Part of a small language model's weights.
Size: 11 layers, 4 heads of 64.
Architecture: RMSNorm before each block, rotary positions, biases on query, key and value, untied embeddings.
Each number is 200 + 20 x the weight over its row's rms, rounded and kept within 0 to 999. Layers, rows and columns count from 0. The size before them is the row's rms in percent of the matrix's.

# layer 4 MLP up, 448x160, rms 0.168, rows 226-239, columns 80-159
084,206,225,203,218,195,210,221,163,173,214,193,183,173,197,181,208,223,245,204,190,192,229,224,197,219,172,180,247,221,210,208,155,242,161,159,210,196,173,237,190,196,217,166,207,195,187,220,169,203,175,204,204,208,204,200,243,164,186,221,197,222,195,193,171,194,203,210,223,220,199,223,177,175,184,195,189,195,199,214,179
103,213,169,212,211,212,174,201,169,177,179,175,220,184,182,192,178,174,224,203,189,196,201,213,214,175,207,211,199,185,168,198,229,215,212,187,179,188,206,199,177,211,196,204,216,182,191,223,153,193,178,191,182,208,199,215,181,211,209,214,205,188,208,217,212,167,227,188,159,227,193,193,168,238,203,214,151,203,167,224,252
106,211,199,201,177,192,177,220,215,211,209,222,183,195,209,199,211,194,214,175,198,180,213,161,228,219,178,181,193,202,238,180,196,232,208,203,227,217,175,163,195,231,246,222,157,209,221,176,182,214,200,222,170,197,231,196,177,222,226,199,226,181,173,214,183,210,152,199,220,208,203,155,230,203,204,243,226,229,211,226,196
095,199,225,197,180,181,192,177,183,182,193,193,219,179,198,194,198,216,170,184,171,181,195,211,195,232,175,183,186,227,192,167,222,189,201,219,156,181,209,225,226,217,194,198,195,217,181,183,201,185,179,209,240,213,199,211,219,221,252,209,176,215,192,199,184,170,194,188,174,230,164,245,193,182,210,206,218,195,206,207,242
108,196,169,209,176,243,192,222,182,207,205,204,205,209,193,214,213,231,197,183,198,202,197,173,176,201,177,179,204,208,201,206,231,221,234,185,178,195,220,225,189,202,191,227,209,197,216,214,254,202,196,216,194,172,199,241,221,227,225,211,193,193,198,233,165,205,230,205,188,205,254,183,213,177,212,222,209,173,192,217,192
098,193,177,207,202,198,202,184,186,159,202,183,231,203,231,183,197,185,200,184,218,194,194,229,188,219,158,206,195,182,198,177,230,181,226,200,222,202,194,202,188,183,207,233,171,216,213,163,212,202,192,221,177,219,201,230,209,240,176,183,200,165,208,169,178,222,211,199,162,168,195,180,203,186,225,182,220,183,186,192,187
095,243,187,219,187,217,188,169,204,196,191,216,185,177,200,176,213,192,197,222,195,172,184,229,202,225,196,198,219,158,215,210,259,195,175,205,184,190,215,210,187,186,202,210,225,162,203,189,196,205,200,222,194,226,196,224,180,242,193,206,200,203,188,181,204,219,203,193,199,206,204,174,168,207,196,185,215,185,218,169,207
094,198,204,235,186,177,204,202,238,185,218,217,194,190,195,207,199,238,197,227,189,216,202,204,199,232,221,219,198,227,186,195,197,180,216,219,168,232,182,220,191,200,197,195,175,219,175,234,187,180,226,226,201,202,229,188,234,172,197,193,162,206,231,188,208,215,169,221,210,237,217,177,215,174,177,201,220,163,197,230,196
087,193,192,187,184,191,177,237,213,207,209,210,221,182,171,197,184,193,183,187,223,200,197,190,186,189,202,219,195,162,235,187,175,154,197,216,184,174,207,181,204,169,180,183,233,185,196,196,204,222,205,183,173,227,231,196,213,196,181,233,220,213,189,210,222,202,186,185,204,217,189,210,206,231,197,188,206,181,206,221,197
086,177,196,194,192,209,199,226,203,198,181,208,188,176,188,205,215,192,176,186,201,212,169,195,207,180,240,209,174,200,185,185,197,204,228,204,172,202,202,193,194,216,205,179,181,213,209,143,212,195,164,204,216,198,172,168,173,227,223,203,204,159,189,213,218,226,222,175,221,221,197,179,152,200,209,161,209,173,231,214,203
090,228,211,195,202,165,209,226,184,206,210,176,186,190,215,226,188,172,176,170,227,172,175,224,240,207,158,195,207,219,211,193,156,205,201,205,184,202,208,209,215,197,204,199,239,199,220,205,233,196,211,178,237,194,195,204,232,217,187,213,177,232,215,168,206,197,164,219,207,165,187,180,199,187,193,182,183,185,210,196,178
113,223,204,171,231,215,206,223,182,175,181,193,182,230,182,226,210,199,171,223,189,175,213,199,196,220,186,228,178,192,246,182,177,180,214,192,214,178,207,223,198,199,205,186,200,175,196,223,176,181,186,152,193,164,192,218,184,207,232,214,194,215,211,182,193,184,224,182,224,191,193,238,222,173,192,192,208,226,200,203,200
102,142,198,169,220,226,188,205,194,195,195,227,203,159,207,201,203,222,187,191,217,213,159,200,205,190,229,205,229,230,224,180,218,174,200,203,185,222,199,205,200,232,213,209,175,181,177,219,189,195,208,182,209,186,196,231,173,225,220,214,192,174,150,173,206,185,185,191,198,211,191,220,194,208,217,209,154,191,206,200,208
079,169,220,185,192,233,185,192,194,234,212,198,237,223,189,203,206,203,180,199,183,212,219,224,191,205,199,231,222,201,180,189,167,186,197,169,178,192,210,203,199,233,235,186,194,213,206,193,206,180,241,201,213,183,157,217,221,187,201,188,212,188,203,208,191,147,164,190,219,206,160,217,193,204,198,182,221,247,186,192,217
# layer 4 MLP down (transposed), 448x160, rms 0.161, rows 226-239, columns 80-159
095,222,204,182,179,202,188,199,161,188,210,174,210,204,210,207,177,208,223,187,205,145,203,203,233,208,217,210,164,198,201,216,168,196,222,206,179,216,178,256,191,231,156,190,160,217,218,187,203,200,244,213,213,191,197,182,221,209,189,182,235,186,202,200,181,229,201,176,182,215,178,205,214,180,225,200,183,186,186,200,216
104,193,199,211,143,173,175,194,209,202,177,186,199,168,222,188,212,173,215,186,184,230,212,195,165,200,222,194,215,221,237,212,208,158,209,217,193,226,185,191,204,214,190,176,184,200,205,237,217,199,167,187,212,200,190,219,179,200,179,194,225,215,219,227,192,213,223,231,223,195,188,202,185,237,190,204,215,211,177,203,199
104,219,159,228,210,195,196,184,184,197,174,211,188,226,199,194,198,235,194,163,183,190,204,166,175,182,173,209,205,189,212,181,198,245,182,195,218,185,190,226,222,189,183,225,218,208,213,217,171,188,186,204,210,195,218,210,208,177,215,188,211,184,204,159,244,187,201,198,226,202,212,211,221,188,181,197,230,180,199,177,176
095,185,212,187,185,220,190,245,177,192,185,166,223,228,186,219,198,217,187,190,199,224,175,210,221,208,209,184,181,259,220,238,178,175,201,221,199,173,231,209,191,220,224,238,188,206,187,202,193,202,193,232,189,192,193,225,213,185,210,199,179,172,197,197,230,185,190,169,173,186,228,160,170,246,167,207,201,223,183,180,195
102,235,216,176,211,180,226,198,185,170,208,181,177,209,198,204,214,188,201,200,205,219,221,188,208,209,196,206,221,207,185,187,199,209,205,198,205,193,217,231,195,188,206,162,184,211,191,218,187,205,202,208,176,240,181,169,189,213,245,161,236,206,240,213,196,212,228,189,202,176,209,177,216,251,193,200,237,236,193,178,202
106,192,194,220,192,161,198,200,235,170,169,164,197,169,205,208,207,198,192,201,176,201,236,194,163,206,192,195,223,188,179,208,223,208,201,201,206,149,202,204,243,221,206,169,208,192,191,157,171,210,201,211,217,212,217,203,202,219,177,233,232,233,181,206,195,192,198,188,202,179,169,237,219,231,224,152,212,213,205,204,211
094,198,207,179,199,212,190,183,229,191,180,208,234,208,156,204,227,214,181,216,186,210,215,210,195,219,219,174,200,230,189,204,223,215,195,236,218,197,199,178,172,166,217,249,158,178,203,193,207,207,213,216,211,201,149,180,223,225,179,190,215,223,197,187,208,223,180,208,196,196,179,221,224,209,227,189,185,196,182,182,220
099,209,168,161,197,202,193,226,194,208,211,209,198,245,203,202,205,183,200,218,198,177,184,184,195,175,191,204,189,199,195,227,207,196,226,163,198,162,219,215,178,185,210,199,195,242,185,207,232,222,165,211,215,238,221,208,181,154,233,201,188,244,230,182,207,190,186,204,205,199,174,216,198,183,194,206,211,197,240,231,178
097,200,182,196,205,159,208,184,195,211,223,229,193,180,197,203,235,230,190,222,188,214,179,262,193,234,195,189,199,234,182,206,194,181,203,223,174,205,211,213,225,190,177,205,183,202,198,202,186,209,201,247,195,223,202,187,193,199,216,201,180,204,214,213,226,187,221,247,189,195,181,223,193,192,220,181,225,190,199,171,186
095,203,180,210,177,186,199,224,206,203,149,191,178,211,170,193,186,206,222,195,238,199,209,226,195,197,201,190,206,186,210,218,184,203,192,209,225,156,221,183,206,202,207,213,193,200,203,208,218,171,182,193,161,168,200,205,238,202,179,189,212,212,210,213,186,197,197,204,160,196,201,171,130,191,173,230,164,212,272,177,185
097,196,200,179,218,206,198,182,157,190,200,206,237,190,173,218,176,211,197,179,216,180,185,196,195,227,197,206,222,197,198,207,220,164,204,208,184,219,221,173,214,199,229,232,209,188,206,212,233,207,225,221,188,195,199,203,195,198,210,203,178,172,187,222,195,194,182,221,170,240,204,224,196,174,188,179,206,193,184,206,216
111,217,212,178,204,221,212,214,226,198,179,233,219,195,175,188,166,183,198,228,216,186,202,236,236,224,214,183,174,216,189,199,205,208,242,199,165,194,194,193,215,206,185,201,209,197,224,189,185,201,196,227,174,198,215,200,196,202,171,215,200,183,218,190,192,197,196,197,211,147,224,208,189,196,215,177,198,218,198,228,187
097,219,197,171,207,204,159,226,202,217,241,191,182,204,201,207,187,261,200,222,162,246,176,163,175,176,190,218,210,187,190,236,174,175,214,213,193,192,178,187,210,179,209,186,215,197,184,245,197,185,231,223,184,210,197,204,222,179,220,215,228,207,199,200,205,183,199,200,228,225,177,172,227,173,174,176,207,160,222,190,218
090,224,202,157,204,201,180,240,206,181,211,210,188,193,220,176,191,209,195,193,196,215,227,207,190,189,198,186,221,187,214,190,201,194,211,237,183,202,243,176,211,172,195,234,203,182,135,193,216,224,189,212,240,195,202,212,172,167,208,213,185,194,162,189,220,238,210,229,210,129,184,201,200,205,173,213,195,227,186,232,191
# layer 4 MLP gate, 448x160, rms 0.17, rows 227-239, columns 80-159
110,163,197,196,194,188,192,228,227,213,208,204,200,192,202,197,193,208,204,196,212,183,240,210,222,199,229,179,193,214,173,182,208,221,189,188,229,193,193,199,221,170,189,196,214,193,178,175,184,207,166,248,188,170,179,221,177,224,214,223,190,182,234,177,162,200,185,158,197,168,174,144,221,190,158,200,193,204,183,215,159
111,199,236,190,196,219,174,228,179,204,202,179,205,180,193,198,200,182,187,215,211,189,220,213,184,214,143,193,159,183,193,205,232,221,167,214,173,184,204,196,216,156,208,227,198,179,191,212,236,193,204,187,190,204,214,152,176,233,195,187,170,194,181,190,209,215,188,196,209,172,207,223,211,208,181,185,185,211,193,216,204
102,227,203,152,176,192,229,207,220,172,210,214,232,184,223,215,162,203,200,237,174,245,195,206,209,191,233,198,210,222,210,182,216,220,215,198,170,196,192,182,238,204,200,218,173,244,251,192,205,218,195,181,203,191,206,212,230,196,203,221,253,224,185,163,169,180,193,204,210,198,198,241,228,187,230,202,181,199,198,234,195
108,197,189,211,192,205,184,224,201,199,234,170,187,192,180,170,191,214,187,189,209,163,215,234,225,177,194,220,216,218,213,156,206,244,211,188,192,201,181,230,193,185,190,158,204,211,175,240,211,188,210,207,211,215,205,171,200,216,229,196,212,207,204,206,191,207,187,168,196,207,211,168,174,268,246,207,214,185,191,227,206
103,209,210,201,201,165,205,202,192,152,186,218,182,191,199,190,180,206,175,210,197,212,217,232,223,200,197,242,190,194,179,170,195,178,153,177,167,206,203,201,216,234,207,214,185,233,198,200,200,177,195,213,214,173,197,203,194,209,186,214,201,205,220,174,224,181,224,185,175,188,168,198,194,175,215,158,225,237,173,191,177
101,214,194,241,193,199,200,174,202,230,186,174,210,202,179,201,241,216,225,238,167,187,203,172,204,196,183,203,178,204,205,194,187,207,172,183,196,213,196,220,211,194,216,216,187,164,168,201,223,182,171,210,183,213,223,192,177,213,188,203,188,199,168,222,224,247,231,178,210,191,188,140,182,199,215,216,207,196,216,192,215
096,196,216,185,192,189,220,203,207,234,183,237,183,204,199,198,185,187,191,217,189,214,216,183,207,159,219,192,230,201,201,222,180,220,214,171,191,220,210,182,158,192,183,227,177,189,201,229,206,181,204,186,237,205,162,194,228,215,187,213,186,178,210,206,174,231,217,198,157,218,199,233,182,214,171,184,208,211,170,180,179
094,198,180,176,211,192,226,170,220,221,234,184,188,204,200,191,189,221,208,210,183,190,189,222,197,239,208,225,207,226,178,191,191,161,197,231,195,178,201,192,209,210,187,236,174,175,196,185,231,204,200,187,178,211,222,217,206,169,200,195,166,213,220,193,203,194,221,183,183,198,228,185,219,177,194,210,211,179,165,246,166
088,184,201,215,190,175,201,208,208,176,192,230,215,222,196,206,257,179,190,227,167,211,182,174,247,196,210,181,215,163,184,218,202,164,201,210,212,161,191,184,198,214,182,206,247,200,223,166,212,193,213,199,213,217,210,228,176,195,210,206,205,190,230,209,219,199,210,180,207,201,231,219,180,197,232,192,235,200,218,208,212
092,220,214,215,189,227,171,200,225,204,236,184,198,210,200,193,216,210,192,195,180,201,191,187,194,220,163,193,199,228,209,200,206,218,176,220,188,219,236,196,194,182,186,220,182,180,169,197,221,217,227,200,182,211,220,223,179,188,189,225,209,164,200,223,223,206,202,201,201,209,187,208,234,172,215,160,169,178,216,185,171
116,202,206,168,223,172,215,246,171,181,156,170,195,207,196,204,183,219,190,205,223,190,164,203,171,173,213,189,195,219,217,194,205,210,193,210,168,210,208,211,248,196,199,182,201,182,192,178,181,165,197,254,152,182,201,223,192,207,190,209,233,214,204,190,219,193,215,223,163,198,201,200,185,217,189,188,199,224,188,197,223
104,226,230,191,200,189,205,181,179,193,230,170,237,173,182,176,190,227,171,216,193,190,243,209,174,168,187,184,167,202,207,184,220,225,196,195,229,216,249,186,191,190,170,233,206,194,188,185,212,190,189,205,194,193,194,196,218,195,238,192,201,175,207,225,180,191,204,205,183,196,211,188,200,210,185,234,176,209,174,213,172
082,222,169,170,219,218,206,199,182,209,158,210,203,204,210,211,219,174,227,196,200,219,178,177,188,201,191,160,209,180,199,180,191,223,210,166,201,201,173,201,180,223,211,219,196,193,160,204,176,174,220,141,209,215,184,210,165,200,214,183,193,187,176,227,196,145,193,219,230,243,173,214,147,221,214,217,209,241,157,210,206